config.yaml
n_layer: 15
norm: "rmsnorm"
norm_eps: 1e-05
rope_base: 10000.0
rope_fraction: 0.5
init_std_o: 0.0
beta2: 0.98
decay_shape: "linear"
final_lr_fraction: 0.05
seq_len: 1024
Each number is 128 + 32 x the weight over its row's rms, rounded and kept within 0 to 255. Layers, rows and columns count from 0. Numbers have three digits each. The size before them is the row's rms in percent of the matrix's.

# layer 7 MLP gate, 1024x384, rms 0.11, rows 257-305, columns 0-95
097:147095174175146133155121133157180078086168157104122180105134131145123143106137142149101140102155114126123109129072168152163181087139112168121154084079133115114162134119124166108074070074144194169186118106111119151120120071135081155140163110087152128115071109096105163145163113142185059087
103:139125093142130080107131111093114138093149140085129172170072083109151088121126131078050115100155148101127187139103133178158155088071091207141160126149122139177137102167129129129120171148134164196138129102123119089151106151114130121066153085067156185107079094070151158078159133119207067140
102:150123091073144133092178148150189124125135143177115113115136120154111119156142166101152121084152068145146112077133072129123136109123147072195119198127165123139122054119186100139075122201164138145081116137159136096167132088112183168148068128143153121058128140127141112188127139180138103167
096:179168147109177114092066133152171156111129118152057122092163192134108143098097123100119106133141121134144105096130079143122138076120081154144134128112093127143158126067083173120125113088126092179156129183070146084104192138113137115156155103123151102133117113120116121123111119088161101133
117:104081163065124106179103199128142077138141121137098116122107094071067136095108148126113125098104095136120047157130153178159127133068153145039110123130133161106132111093150174103179066098149128070134060082099127091132109149132112144149160153130159109119057142160118101109182120126171137137
098:068136148179138118141103109118114209100125149094128173154154136076128198144108104126078102112137021080100134162131185108065097091146089062051117118111116150086075147146128164145112120150079120087101151103123095139113102120100106117111089194192173126140118094137193096138139124179102076178
104:164057157122152104140143138141101161102044131102126147133104149100107207104126125121105165112155180115090106099083124120152137108078133112166119102154184095150164103157142088128083129133115144123154149163099138121111114154082099180169223169138147132154127116147203143121150085194136085083
103:153127163141164080156108165142167122187111140115099162121099062171086139130106128146102137129114127125154082141174135187103103119103137115086159139055143118130145112105127097131198154109170140089174171112150112122172118101102125142117096114099129150093148141098098134167181146178055163084
105:193114102128119106087146094139131159138136101120153100110097130130085127142117125136161115123151118074110106147031103144136130138154120161191144125143160120114042163167114150066116180179179206074217146138113127151095165128169129123099131075046117149119141174098104118186158194117120105090
102:073155149133166119132143091112122056129162141139143133124071104074165137177216125168082093107121102103135220166095175088087173115116134174114132126141138146112115090097155089149113198084173048160131186049159107126103214140118097152175144083104132152096104131179148079079098154137114130149
102:176121081163144195168151104145191187112120149135154127140080087125105152163140095146126102060161141103100111140157112135148153155102176148131092109160108164080161076098120089142153137163185172090159105148090098174225172170131139138119127141153144136134080117158088134117110047140119118123
099:155143175155147102148171098174074092110172142151125157070151138136100156220116159119130158127118134118121147133077149129169157130138139074095123125140143144123108141046106087136073106158153105113135120101160165150130134119115052158130180133155060141135169128152111181146170134137130116085
101:118094121082205159150071086189157118154123148118157124110164078132105124070122129115097156051107113083124087200084128128124165141135117132173151138092122109093171205160121126162150118108069121162175164142138070127172095143159174097095154113099095160135080154068141155124156135153159121083
090:098166121132048144096157185097149191182131149145185168137103224096139106152145102140168102142159126078101168090093145168170080123100116076188098188142149182176155085162135110147125090118108129111117138112064154143126123113151126104134122191150081115120125126110156137150102128182155158104
093:091179104078125164081140148067105169146102120148142142116120113113092197109151138139134153149170093137089105146174142138067110131111119107130097126156115122121160068097123187145129158150119123163120150157092144181105166124123100126135080103155085116154162156173174134052142153121112109118
104:063083120136125125206152120106135108181182146170078143109163098151133146177057071147111131134153134178166128112128095098124137123107147143142155175105125123180139121149149080094139071120151133100106150170134114070188173125136124169086197091149089159123069144173113125133107090100102110138
112:121162151114133174123174189120099144161170084140144135115114118106108098084132099133151095128213117142175076120084110142181134145147087143128190121057188188167160122106129152083158198197180115069120110167166130166191139112178129063112155133151131146187204161167135132130137142146108093105
106:106101094166131133136119067117109156145123144118125085164140130092105108174120135119115205185060096178169065117128123148138158115143112074127152153145157151128174099112120120010168165178141135149095098167102158128085167150072138141126158167198141096135099131173111091138113124174122153122
109:093091086154092090140074092161180182073110131160109150115126065121131091185129128143142110092132159134150119078151123117171135090127105105128100167161104170113136119136119131061113117147072162139171119175053113065172114110117152108070177135097150137177108144148109114129134080136103102150
098:070114150092132158122164182128093153115111077130108145118062104108104128076148058128143134114129171134126063174094019145204103147156146089122161119086100099112131130094144194088118124069100190070195166150154089155147129148169171075100129130133160097102148166108149144123156151069181123167
103:162130176068137134093126138188157138124106116129126125184116115124116112136146105080156077098140110076199098095091139133176151083120158186194098122155138154076146105119112129093139099158153134105156108126077096111140105123119092133077114133070113120148173170120114132142124149139075083100
101:135111130113184091060140083069115156142117121133114137118154078147106140158070135106075166165096142185111106148111077152157113132167133145116150141144163162076174107084089113143108134082126057109135099116091080119139133116153080145180095159111134183177086116135086162125098130131152134078
101:207097119109084189104173107110107120155106106115157159145055117155151184144111189136129096157121160088075152106115130138057106112116164161207116118070174138151097139161080135084188167168115137140102137156103105151131158129088092142115156109109169194124094083107150135096153113060109097174
099:145144082086177115148147115083154156104099094160112140150119139095143125144105077120157157139116125157076168115121102144119121118125119128131079128216115123138097134070077159128132127092126129095101180120094125130131140100165136173080183068130148127118056181120146192121106117132117137148
102:160113084108122121085127079128085166148127131129134136153067083147134176089110166126086163103151101175068099158147152114123131103141129122126138139116106113150082116102109177138087064154178130197148104155198170113027124138133156123134123177096226138143143110138179148155094170112145089083
099:122166119160125097147123142169169111150107110109121153093142151189167149089131141108120076107108106138110152072116111126086129117132102143141138133125147120168040156081098142130165113162138134093129091113152078113096127069164172073079122149087196121148142127167091137167143110145143076133
099:191118162105123137142153127066095094081156137129127102115121077200149134084132144078057181123125149169154132139095117065149158119119194093087109119130182139065133109084124168145167090132133137122129172141098149128109165122145127171094119166149169147131206158135133150182150090087170116130
097:092140158090101122145172068105133096191144148106098084154197135196177130139226088150087125071193115094171122138152130142103018130130083159144174134168144109139144149109139181145107149152162087156151125117217176111124113139121141175101120170120136106140107155097123151172149170113108042142
101:085118101126124089140149099106129178171122136161039190104117085161149107116158106142122121181115093200126124126172078151135145128140169130132177131147131182121066113151167166089149141112166118181118097164129118057136117113161158166155172100080173117089136082110117089147125139128142119137
101:091129110108086140142115125169115180161173122173098121133141091149110145152154160189107126061092107127101212145185131129131132174157124158104098135152132108185077126188095114137110139111121112100120162158132139121139093115118033150075103167125153144122188073138145126135129114143179074143
109:135145109146137082189104099153137087154118105128120122205168158141130160156092093093155143079176139133090098120148104218097138167128139141093096136114174093161169062129139148141090072074193139068125113172120155138074147147113106143113110124133163157126150120091184188125122119161146070147
096:151128058126163103146189214166073143157085060089126095085152146059090202196144099132114104168165136093094097155164169100113110155120080167130172151126115161127107113135145086062176128153140066136155072107113126148135124149184134159182117107145105204179114104111123114137142102140099122132
098:138121183121071104161070138141160152126104167079132134107191077167176116141146119148090122082121073128089191141154133150138149138087137124090186178138171140195181158137119148163137210151132110095164124147085132199118094146104198115148177143091118074164109082139144171107150077136140194131
104:137148169114149153091103123150064146144152082109163123106069113164146094117148109133118115096115133142094187080107098135136148110126127182140111127099082185106136081105153132152122109159155130136086121148186107150140107118130171093123077172157128142153114116131147113114155138125087153190
104:159153117141143075149156140113132158136124122160133128117116161131165114134171175158134084161143112114106086155101196112133107102108079141134158172104119131167202118108154118099115149112112104152202124149109155177060133093172084149128101137125137142135077127120103099141168148105151220119
100:125083147200120116173149108211128165149076169168121107115162122120130174104088139196101093104170142101139173184093134132099170188126052156130107167134094173100108147131177175147112193157155112142113120117126098085145217170134102174140144165101072124121148152155181113104135094213103135132
096:126140184130091124098127071101127136113187129136185152113063107100131105088118148190091105127117155134061119134115102095156148151173147073086127105131159153110098143103073074109130185160126094192201128131096107117134139129110145164146099169105159106161142126078143098120111116124121110103
096:171120183153066064109078085126155142167132118140124126083130082156062115142141116139125157112121088150139157130154078197117108119132119100106134149145200097084145120129098088109066161158150149117087113086144091146134095136073145153166178152124144135048195112106172163138130168116116134108
098:130085154079103099070155118117169135172151183127127172083074106100094021123101122164114172128136090092095131181139113137133124070165127128109117154136134066126169086115159184138123154178115096162119169158150111116142174085132156121118095055139151154105094108219129111117131115126128140122
105:127145144145113147077155117096108131147129105142090120159154189118138090155129153144079088103139152152097120171083118100102118142154132129147119155114053172155155120108118203141197121163164174152127108122116123077096179178144127122144154102166128131133159124043145123113173169063100077111
101:149121154135130159042134136099090079156182084131140166126121135135128154143150116131150102150145083126154162139108069112137120134101091135066108178086107127183178097162117107163161147086138060135159063108149140136103181132122097185154149077139198089090123197088169134094130124150099171127
097:140119108127090158092110120111114186087116144118091078185148082157158107127061123108172116072108111155149111124125139159151115193082102060132144099116171129122123130123125086091125128187156134143089134144126124148090117132103154123094092148089119132093064153101096125155179077087119149089
099:079135085100163087129170068146114155100157104166155138152112140168090225121084166148047145114183125162093185105135134080151105141095067062106133124147144158089128150148113122153142055192090095168128137071151138113163145172143107136156169127195118118157152102118162146096102106073184065123
096:106175146158096097146118114144101178177143131087107114130064138074097120174140123149105126126115098108138150147138151188123121134076107107154128089191102142158142190144096112152125075111160093231104132123144136157155091142132093133085109164166152124159121158112061136115135188131164188171
101:121154143107159081156158124120155077168144197171125135111075143166132113107120164155113142098134141150128132125142140106132098133089166163137135089108124149173161079194129174162154118123134151155175051166154103161104075110155081139158104160132199173124128130169137125106103088105087177115
097:070079116091096119130123179172100195167110083131079124079108132034147121092107161165110151128136158119129171096074119105089082171085093121195090122116061112162133132192154083172183144211182124164162138155131152100141122127103132123156076106115103113123151077122182090078192136153190122048
102:089084182113091176179116156132091151130102161187086133142173111136108115089133079138172161116128125135147121100135185167101146132103153107134172108087159071163097106130195130151167158152091163119180109160143106130098145109122072091119117199095127082074100213123125203106108104131180136095
100:152109158124137118088113183094135162167045145131121147080184095166175114136134115109103117142091197131163154129059117116144114188113148100122116170113134095087101120119159174161075137138095134117127097149120162097193154094099141154095148106088144134149141089066143170149140102077187122145
096:105179206161110162112159115159116109120096208164135181125129119141103100106102095110149180095122156165110105148060145164124149147121101076167093126041173124132137102073137118020095132223180099094154177163100158093167156107140137118088104135115111181134154072153176152143143102089132091142
# layer 7 MLP up, 1024x384, rms 0.114, rows 257-304, columns 0-95
097:124134131109077164143105106130172154161102116111117146139144109116077129127075149214128157104169066070182121133099108114076108081094115123130156088104182149156163132147094168137144134083042129122133099084048153196145112147049131105156114080122059140114115168121104154108129150138128141100
106:116156122147130136131127082148139121187123127065140146116147119133119074112144062088122124080180113099111114052135102097093127127155097102167102118121118093106139125142123116090122096061111081128125124152100121120120137161045139122181122141122098150099140197117122108141157146086212135104
109:105105160135144100100138098140134154122132114111068144132203111094082125095190122108090134164117114125096148100138120053111080051153173185084149156176117154139084110157150119173117146156082123125108120161154183104087094128121101138125129109145160109072084101080149157040144141127163113127
093:150140136135136087100092140169148171101055142139143085150124142138156125094186161075131124144133074121133128134116075171101145127154088150161125180149073079140135154119146127126121113151082108140142105188111099169129126094098104141124125085156106133151106102155188177127115133177206138093
120:143163127127094144121118222160092131121137150154127108172123106088168140079098165106038056187157186136098118162110154179179131094072156083100120173160128147101083101083092189121135088067184131110133149105084120103171119136121096116154147127164114109096059102166141111080149119073182172105
101:089129172092131121131120163083115186141096178136149124081180054148112139093101126141123085089143064103135096163126165150100139136127158068077108135142087120133134194092121098142158168109090137106048147144156131174104117091132124161117120139157077113038145186108154113121081176136138130144
100:160120093145137103169096182092120119119143091127165118140095132102170142173125066117125088139081070100113127130120148150123113100065108134157144122169179144153128091156106133122120074139126159149131173137112076121125100062047107065064174129103048091137133083113154111094124103139148123111
109:139115131113152095108136144160112122160126070124092135118139173189146122158140102122099153071108118130101180091175121087155088132132167124173127160140085129058200128138095155120136091088167162136121106094171106133151086155130098103123159151134091134145115098191220092129132082095141142094
099:080125106100146108137096149071125094126132119110084139206165138159128093191091147131083178132125098119143141151136163107145085120106183077145146133172172085101145149123168196119058135036146146110031123102112130137108147113175135099158165154145105110102155127060110172148130114170145116115
100:121188166136122157162180090083138157173183113135140103120097147093198168126133111113101123092133095158101165108151159114141123177148129162158129176103176134080172112159129140165102140163122143083190127149175089129107196100074131162175162105092145075104135129158080143136135145108096142147
100:131134134131083129101128105173096142196138063110166147110137092131139111136100138164158092166135117082165153117116089132125105129123141128092095131126119140084107149105107198108140100149116128072186133103140127144137144135124065139120086089081128128102094208148102093161136159119089125088
097:090134119154149104128104133130076074082074171147145177114152132156161170103108151106146115149142184159165160071162129108133118126112137101112146082128120080213103089113126107110141118083171140120142130163130171210212158130123164107139085193102194144114124100111175127125135127105111143198
097:126123102110127159147086150137132148111117089102108158146107095121044123203186106151118140171119138139094158117139119140119125135139130154121133107179058097105156118151107086106156168085118128085124118160170083180133130146132170137104206096148102156100120111105136098090112063129125146080
095:114107150129163135123110110092162156100164124115160184116061122117138096124171174132194151176123108181120160157152121115161186093154049084155174143156153125162101152126125133117090202131083084078127071121067148087111136135152116158131123134104100004083112087146141150095117113116150126121
095:205097168200082085124182119172109119098132106046170152192097153131120107090127084126095134074158134107156126112112100138127158143116106103126104129120129093128104163114140171092131075138186074095158107136142128090135157098140115118122113172097187089160191142121149152165138126175102105072
107:156082097168060059085101121100147115163082071115109133133115170134121147147120154116097150156091155122118133151189133147184111129190142108139148130137115096125111087161148151103103214100120143137109144134178149153164163180091112101175095134125141087110127178085203153119114095087114082147
105:130085128117124108179104175129187144116144157102118120091145047163131169097140131156126065163146165045088121143134135164117103125115109066119126105159151118114140121116145127128096137096085146110166119102170150110106172153076181119122158119100165109117132072107066104105088136127117057156
104:184142141059094160115164116150108144085094144166128114067065133103114144072131135173145112112135148116116133137095114139132080126055107099058132106178076114108122171139114129167124098125106158141168115143147184117160116133182182137078108167069104165141130200095069149149146192123168087128
112:115121057124158090160104164187152127112123117133131090099145114134179130150135179085172182117153124124153091060130087121093110146079100171096173112155105191102134122114137158088171148149197131097083130144098127171118098095114201148104146108082153114152123127140096188090135079136126103094
096:100108122106127160161087125134097141098158082141150116121082122036115186154195079156165140150143135120184118135099121113245145196088091131066108151138106157112123077100106159090104100150076093147184115176139077093149137106145160188090176133110138135158148065147160126124108132161163117158
104:106136140089082123101105168144163156123075138098171118127090164105161103096137145126143079080205059095199106089115143114108102147087114174163107179116144166104145156116131095138150130106109116129097097084105190074096090125092161166159116143096128124072106097093172187097187104174127139129
097:148135121154155138128149124144108128100163141092145167114122094126199112092081112107142081083170112183193081161196159171125174076112176077095142063136107107182138144079112106183125141091142130140154127123176083154149153148113099130117142119092110168120113124109127114189109137087142140136
094:147089040142099144115167134076149056114099052079117058180118132098099131114113126192208145112123114121169151136141185154168103134040084117103148084119158148194124182188104121130166175159141153143134158138137078125107062069077149161144134085173159133135092127155124127082129165114191099127
104:145122125068102179175141138106072136096143117113113131154145112113114130126143115089095129077079110150029061068069154147147110156148134107106116136106175103130146107130116093113114105096190113108169132118084170122153139120114125148135095187171129146146097157146142147137157106122106114093
101:178112118113159110163120157199103156203154133119109126125093207136129244099073095116127134172178128129124148117127132126079110144127097170172095186126207142103167190112135157149111136147150123141121137144155071156177119155154088114153087088174132183089128121147122110141155131143114070101
099:080151166119109087102123145120187179150139056139119157173105150075144139135162170122136091145144123164185119126077164150111149123179155142098121183128065109165160150054112131122077113134154134134106139094098168143099144160126208169128152142096215084140087111092147080128143178099093117137
097:137158131123128138162074146152090132117142141122107161098089145088138130140156137176074069120147137129172122136074120108100119139124176101141113138072099101112154059149127122100161074165113122167145065109099126089140090136156159136136082146122117143154148100130042179135128162130144123123
092:107097156143107112111125171122084109089131098132124133124095126155158124130125123110137144031144123107073107117057162131144164162120111097111079128059088112164169130128129132112187138151148109085153128131103153152196173174158162108089118138152078093151156099159150072094156130056127141110
099:134133116142160103140129163078143119127113118093102153062104112098134112141104121115111134128084120162076123123153049145118166137125092148150111143089149074078142134148133124141120115060107109130080136147139087140151098098149111156162070183088100134149068114084147120132118080151157144149
098:107115129137113135124066112169142134092097143211180133141145043063165112153106079118137118168157202153194131143162140124141090118166101093139108080080199122110061127119142138113121167162089082131173123095170122121091131138111103062101082123093110134141160130081111164107163122114199162108
099:081152142078097168095156139160133134130136064149164136112176098083087176107170174167117092121134148093093121137118114074167122129068140109124138130092087180132132123142123120112165116095065085141152148094138151204165094112084191174137143148131132134128111162155103120168100101075154152178
098:146129101102086140173141132162132145167125134187149122140080084107144109121133156186177141163138075209150132121185098102102107117116165080115121137117128139091142136094137139139164212110078131119122169146098084107143151134138093197137128141112156149115093144154108130064145131145175156157
099:107079142123163185083143121084136150114143130133124118119130135139109042143086184118102140078193168166164152138081147129131059131144092140103134123164125133137110089128069054130174123143206107155151183126106171136116178119189140166115091088137130121137153155141085101121122198140137139112
104:142130149187106069149166123100140111125148080205165123120145163214113189143173154098184125168136150095149122145159110117128125043118144126140040083082111110103093142066111071187144118168115081143221126153142097197159120155185104128161081158155119145117136057111124097145090061111062090140
104:158166127146155102152151169146114084167100120112093100137169136143130143124082182149173128107176124150121119064105162131172168075154118130192141163073123138141177166137150081084090128138129069154142163185090115184150098165125140057148122155034172157088164137147117155112137177092112141171
105:193145171141134216121102070117123101102141166141138129032104105121165151051134099120089116179175112110076142092105190131149133096113125118078123155154096180182146112166126146101156099096102110103108136120114222158149153148099147145159157136159109179154132101141139129094140196100127122119
096:089166126078123127101113137121141114118120072123140127078123152134155154166103149120113094103158111055128157135104132122150086184126115104162083153150097076118104136126122127137163158089183155068110086131167113134087114112122137120106093075129123159152173104178097124128105165177157145130
094:154157130110167197137128143129104063111100124093102107195137108146145113147163133179149145158183137146094119074180168132199133148141144172112178068145155119141133141179175138111170140099187127157115136179158128109137070122117158106081080102124181152154119128077128108151121108163111075137
102:050155102091111173150183133154143154145124112143114110109167104141121103150096177104091126126139085136150169158085099124094146148144158145078112184093118108150105097136122114169165170120161144156111146189127158092133116106182173130159128107116138139145090132146174106120123123116175116121
102:134117113160093125109048144091070168132129127133133090208196181139159087102077127127139158084117152152124132066066129083088178159125069138173214147113206167111083112086147086092188073144109117110193142140089131106119095149135165117153148109162173116171151088149150069120096178143127136147
096:097067094121128116088124119150182142142152162105139155151177117083083178124107155128099077191102189130132101090123138089119134126077120110162143095125081150188121079112071162083144151113101114192158070160097149117044202109105160111127123130153143126114105171159148139078118124125114170124
095:031140121096119059096080173095140110129145108164077112089119118111125100149131207086092077109146115116163074165165102108115136136107114149199099110165109108061120128146096108111127163127151156159159175204082162111060103103139080153086108089157102083124173113086147095155135154114130123153
098:107117163082177131097176118079136087078173138153172154114129133053127135170097100112139074134130087137114162152098152080136111125130081196146154100126144163179097114136108181126147103123177174090091140208089169119172119190211156070169111147111103129134111178133154135122129115131129130150
101:076122157103105186114155109164191144170069111142119135087124107118130096124142132131062141103140179079112080193137153078141154136131150110109153152116144136146103167194116101159107088099172111144170158089157120100165134119087104108145171184145122155124158102084181074108083133130124128128
096:099138095110119125181075163169153169163072112138076171123141144190120179136163080123166124129122121132131126161132111132078104164103080145121121117168170095102132122151136122177122120130102186117078095103105100137115174153125157143130087122116138107079112143142165110201112161142150142104
097:054075155141117120139131168183124142146096156135118123110034117120168153107119109113151180114184146122129132160110136102146145126114092149157141136160118169189076157136080059115104107154083088169162096090136058125118161140133107118166098136156078169115108075096139123124202131117115086077
103:170183181114120095152151161124089067094107100109156090105115086097107066091178102140147069097081109135114080144119114178118136109143142158129114133125137077136163109142091127185141153133081115108140075099102172152130112109125138132179139152163176137168124150128135056113109145131137125094
104:128172123086169080128067129086095126146177107147123112087117134158118109118115187178118106124141117081134113146082107120117137133146138135163118144133147105103165108180090143168147119141087074166144104104127157150138187172115115111172131127160161103116156100159078111151143125113172070147
# layer 7 MLP down (transposed), 1024x384, rms 0.0862, rows 257-304, columns 0-95
097:121112152106072170109132121089154059175071118120101153094144083095104141160162132161175178144138091168113111183134156134088149149072104165127114120092133102156165128053114129106139090147146109077186083149106128136109102135089095118140151144122094115122123125078181064178113106206108135145
098:107135142169111177148180111155137066138077098150132106136146108186177148125193134117133090136114073111119114110170049119135118104158153103118134143108175080098102208114130132137084183172079122116102145069097108149112104110168153185181134129097128067124128121067117176110124166129150144089
101:099119132096110112185151163150159133164093123146097118138141148123108150095170160118130160115077169123149140134099188170089115175092146107152153115140106119139180111136058091126126138106109073132059113144125163163111086028144100091146142099151087152096124128091136069114095110113103158110
099:139157118110112185105090125155152162174155130101112128103144102161097088068223162153137134127123126192133206140110098167104184076145114135150152144064122076158120122084125152183097182162096220103169104141101064077116145101177098135160156107112118152146137123150146186128161068154138089155
111:113130165086087143182102181095117112142096169196146127173141086105112156174131137090061117104185134145124094155139128192118153121129159156127096159187141174046121146106077107098160090091123110137108147082099173159131098135096179149128129132150067146123033162174097143094110141089223134123
102:164102124065098155107093109133106121126197084104144165109141132146131177077141095073118063141079129172130100059160152141081182134164129125103153158116137072163120103144093099184116062140079133114113153105147109138119162128203134151069064069110156164124095128073116125165138172146107085137
099:139131161138120124119104152104124071109136192132148107162147094102100112129092138108086138113179088201115159110088140099090098115125109110176104177157126082106090150120077074101149169097042168167123149090139177141161113105135152139159148154137095102091080119131100132137121110096151077118
097:145142132174176120151146155120096119140220096118143080112122147120143136150119166165114081130142114113130131183145137151110095099153108161150078173060155117144137112177143150068144095119164156071116092205129100095148104185140111100151061165117139162140127185109077124152178161126055150121
095:172130106146122145142150068144140097120132172181102128132145094122105172137133132095156115127143079152099125127122148152155112134144105146124126127120090112147118119128154162161134110076158069117095120137136115124135140179211101106141113123109085123110064113131095070182190095148099094142
106:126138139116138085143114121113116111098183142122152144138177133115119139102130066148148175122162092142127166148095128169107102145178110113113115163136126153154142084152142099114095140124135158115171119094126161091131163095125120175154179117037130122119111142137128097163126104097111167153
104:131088140078121112173151156147094132122162142195162139175097135116116156072105112116093110145136152097139170113173174107112182146080149098120098133096136147146148060114151156173152155117138204122112109194161137137097106149184145138112122121120140124167148167144095108138142184105095081161
101:132148134162185174095097174186102139132181136141109107128119137145110113140113150082079097141142124188112078099175096085037100097158190157135127119175078098155111110119106114113122182116142163101133205108119152159109108140132077151091129162137143095117073123138157236152138024126118117197
103:163066081133128119166109085068158122167170129121111107099100071118208081145134145162067152113121197183152116148128132132146139140149092127122122150133164154098097109067168111133085094179126168092131150136141106116166103169120121119131168091100096148128143141124125185173126130127092171118
091:094145104096181119083145134077120109133127149173040123108128135173111148114154135196094092195151137120108194095227092117192205122109117158128139135111159119116079066071145076122134070105124146141195132113090102151131111129096139082181118098110043132111144134074131128116175142157110057169
099:143123083185089108098148138162157135066083196037163104219105102106165102138113131102091142166100142163084130131083086097123130098099151144169093128188157094087113159106193073135124146087104123124135160228109138130146094153138147123154104175121184141197122090116181134192117102102126146120
106:112128154192111075116118139144071202180124141142136122173143071086108175100127073119082129150186154088110156079131084138144157111145077136131143091133115076146073139170135106161135157172129171106171074150160156116095111146132103093134111104063102113157067136187175125153085126033149121140
096:111123174133069176111142085100144110123045190112091150095138139086178132147137063078158175068085078123107176181114182125155163125089188178119115168144160097156105098139151069132120129117167143115157107087073142111125128164104120107147132136141105138134109168179092092146115098123173184169
107:161141106212119161078166163122105132114149218109134176122133113150150109139134148148221129148107122088053131216125144159089124087122143162149168121137104110090107147176073128072161115149139127158154110120175108144095116127171131114107138117143176120106107165106151143155121078117068098134
109:086109142105119111127106191110130123108124131119156147131168149132160134158213119101154151111169148065165101134181136104108082145128172172149109094185111167177169124140123124121180182127154178157114169062154192131134127107147121106127181117114178163117089145165148117155144076180137147141
092:154124102170130103135199157181148069119128119151118099143147144110087100089109107117052105159094105103105124173091162109128159181202085112137123146154116133101097049150106091130128137142138161146134122075130141136173078108149169213152081182125102127152148156104125128170129071130182125059
105:148124161121164151118087141155120138156097160124145156108125124149130101151178133122083122110168077135140124072153119123141144123140109102154103101125112116065086109124094119103150093132112113112147070062148083153099136078156176160139141088075126118097190169107142142120117098137126080084
100:081108093133142123135117233115144123092115166187133136084116125116153105075153120139181157123098131119131075121160132139135133137118088101098098134156097128179101133070177156137134091095097146139137184187160178176117098120114088132061145184125127135089067065139171158144173100171189116113
099:137130079133198148183081146086110138116152099094126136108075085170145143106135175186160174140111167143156138125138164129110108129061149088193091120116152121090115109177103153118114152133113168098155131092199116138144118140083212128120184164101131159187145095090186141138163103100188116134
104:169060160107151172161103105181156102138083142112171151105120121130114137051142137106093056195100091158080090055090134130111115121075177089128135083080142164130133074134182091115127126081105127110088140137182136128112125139140152151166156122095188181089059114124135081152148106093131177122
105:099182106154144119126113198171122140074141100111088168180130151139126119092200111126102157105157153147146085093149181093180116126120097155057062078125133109074069111153135153088159110174150168173135134128139089151141144199124101107153122133096121109145164072130153030130145158066094160112
099:094105163119130194147142093127121163132118129095210129131117097173133094125153164159142094137102140114142079103110128184073070133119137132117162188121138145134153171153155087137147172118185170128114061191124141151139110112128189114156186142146132090093185065069095132135092171096070143146
102:090134176152130131065105184100089184116164083110142127108073190145100116128109179084124186137098147126156134155190182060098129206105093136112091036160136061153153119098134121133100159133133117147130135136155099119184135165136127113069134128180145088107115168154126126059063129102109113178
097:151129127133163183156151095117082112083154158193147115139087151063130169160105158077124131104131181116166103119125108145118098145116114115101158156115122200115099146132162157145103098204189077135142111164081130139110178201157180106149141075093123129157129138146095162148133138113176076096
099:117138137185145139138092092092121099132106075122183109224132122144141146126183166126126162145151135166162132110085144082054152094110153055100141111184095128108172157090194117103159197180156139144130161132077173124167131159107136127100100102141053137082122163116139134101104156104124114137
098:055161114111142127109196082113123153120092126115072101149107164121138155115076148147103123171096117138098123115134076119124149087124174090108176132155080127069118049157055136116125085169107110133061114099104130139091124115127087150122149140116100132157149135127181156107073149089159084141
098:071133155163163105152151083170122056049167151160095160144130189060134138113166132125148148154135077156071135063154152120189180153094124130086132109109144069099127157140134072098142134159156117133094163153093159111113129132071154127162157121101103087124113152141191126165162186109151174200
096:071095133104184171083120083071177161125155098132156164129130101197126088130070120149115119142130148155178114109136144144141120134137174127135131064133159087130105161109125179101050178081064114155092106124165099058117168122176107076166119132157120099080099181176153144131153150126141124078
098:115154089070157178092177173108113114102152142164187133170147050125138161094139121139151081132142173130180118130173143092142120108074130177090135082159119107117147137140129176128158105127098112122115171138145156118142059113089166131087153095193171155122156168055096075184072084098160099150
102:123105110173107112150112136108136151157128087118171110112164161146054112072151101074180156111128154125165168093184129147136125129141111124126133136111181095099119134198156132116116046143135152158111194111121120161162129203136130159122119148087102073189105068112138048127094112146198102123
104:160155181107148133151083106150115133078132082104178079125142098123133133183161160101126152103084090129123176137136117119100142126095079168154165127135152093119148149139167067098074118124182118112171138115099095105132107138157141090118150174119113089084155172114084119155148116193141137115
108:157119187093080120182130122091134076066136151117104148075153144163138115137168124077120113058149098081119179172114145141164112157138108141140164092196116191123101124206202137151107133144116154162094108121069077123118154107152077205198130067141135140116105153121136117111117151123146146121
102:110139139114153133066126164174160133098097104104073131191115110108112153082184117146133081195098118130105103123119028177139093147151154187148070187137145083129136176137079132103103175175121118089201117161168060161060124227118143129173112109105125126137067143147140164126112185156149130193
099:103108132088170133130132083133088084089085070085113103147124144151159119107136120149116172115167196125129124113079167137059139102147151113185078116212094185154143138121092100082073157118148115147170102176049125096133128111211100091132130153113106180157089110146154115135106106131132198105
100:126151151065094159147133079133173147147166090199093083094136127161133176126098094127112086095163145170205061085087077180119176142120147179127157144132126167166192078147114123129118118099147103125195085176086145154149126123199146160103194171158138175163158148125116143114129105156075143110
097:099114137138103091181086193087179124149096105133152128062135086139114147099161120140183135199120117111158173128181118128108126141108114130113124139112089106099144129155133113111131113140110106156092113140179202111138067110135177084101122148081129127178109145103131170124116120101140149149
099:163158118138116140146180076097078114138128182154135103080176106143130155064133125141124147126172155140179161121086104126131112142078164086096149099151147190218112089114101119197121114081111117149117087120150117071084095101115116086134134149132166122152119126145161115139159112138163166115
101:086124141147133090085155117128140191143115120142167183138164134096162112147062144110135129154194097139141160194185144152150121155097089102177116167201072107118101051125132096117207147167077144121106122106044158131168156115169129127089132128177129137128147149108127118164132134153082122156
097:129098089163153151121098082087140152158113123095211131133105132121097118127094100127153149175137084157098116137134159174071167113143098122125092101155105119173155090153166085117104169113091144234115123107213156101156149145146131123106110121131130089152159116136153117108172109186108111156
108:101111137107135099152139108077126156121128174120121104133137129141072144161105099139124083144180136083117120158120158147121174186111152132070138120096112132173213095168117133137119087102130098160171089100141107067122119097134122099142141246113082097107120101151195150116074136135127131105
103:114095104090103094131096132099112147153172175082161184078167097142058107159156043123160131084099070161178153134135141167114125136120139155097122103134114095140069109113140148122078117106134109134104119154100211149123130099107183179127116049098143103104130122104168128144113126155184148131
101:034054170070136063109130192080157117173156137148050142075116161072152125126131177088168150125192165153102185169156127182096162105128137185129161146057159167132067167176116113172142079189159136129175104102173160132169167118116104069113155154114191124124166114137137128107162100141196142122
107:162136124132137210118093186207115116089138130118177135151109189162117138101128079157104105151135142126090131121156155074124106138148074157100156105124112122181144163131122041165158118134113172099142094177154099149132037105137129067144113144142142119069131046093109068084184100098090125117
103:110134171147149113147098020127140081129127153130165118074132147161190146071118175124111136134112142142136165195109134119117098170100153158175132136167157184164189106144153178179122100131130129124144089102153176143087168149151118113113134040112145119082129088107192151156136125171127130181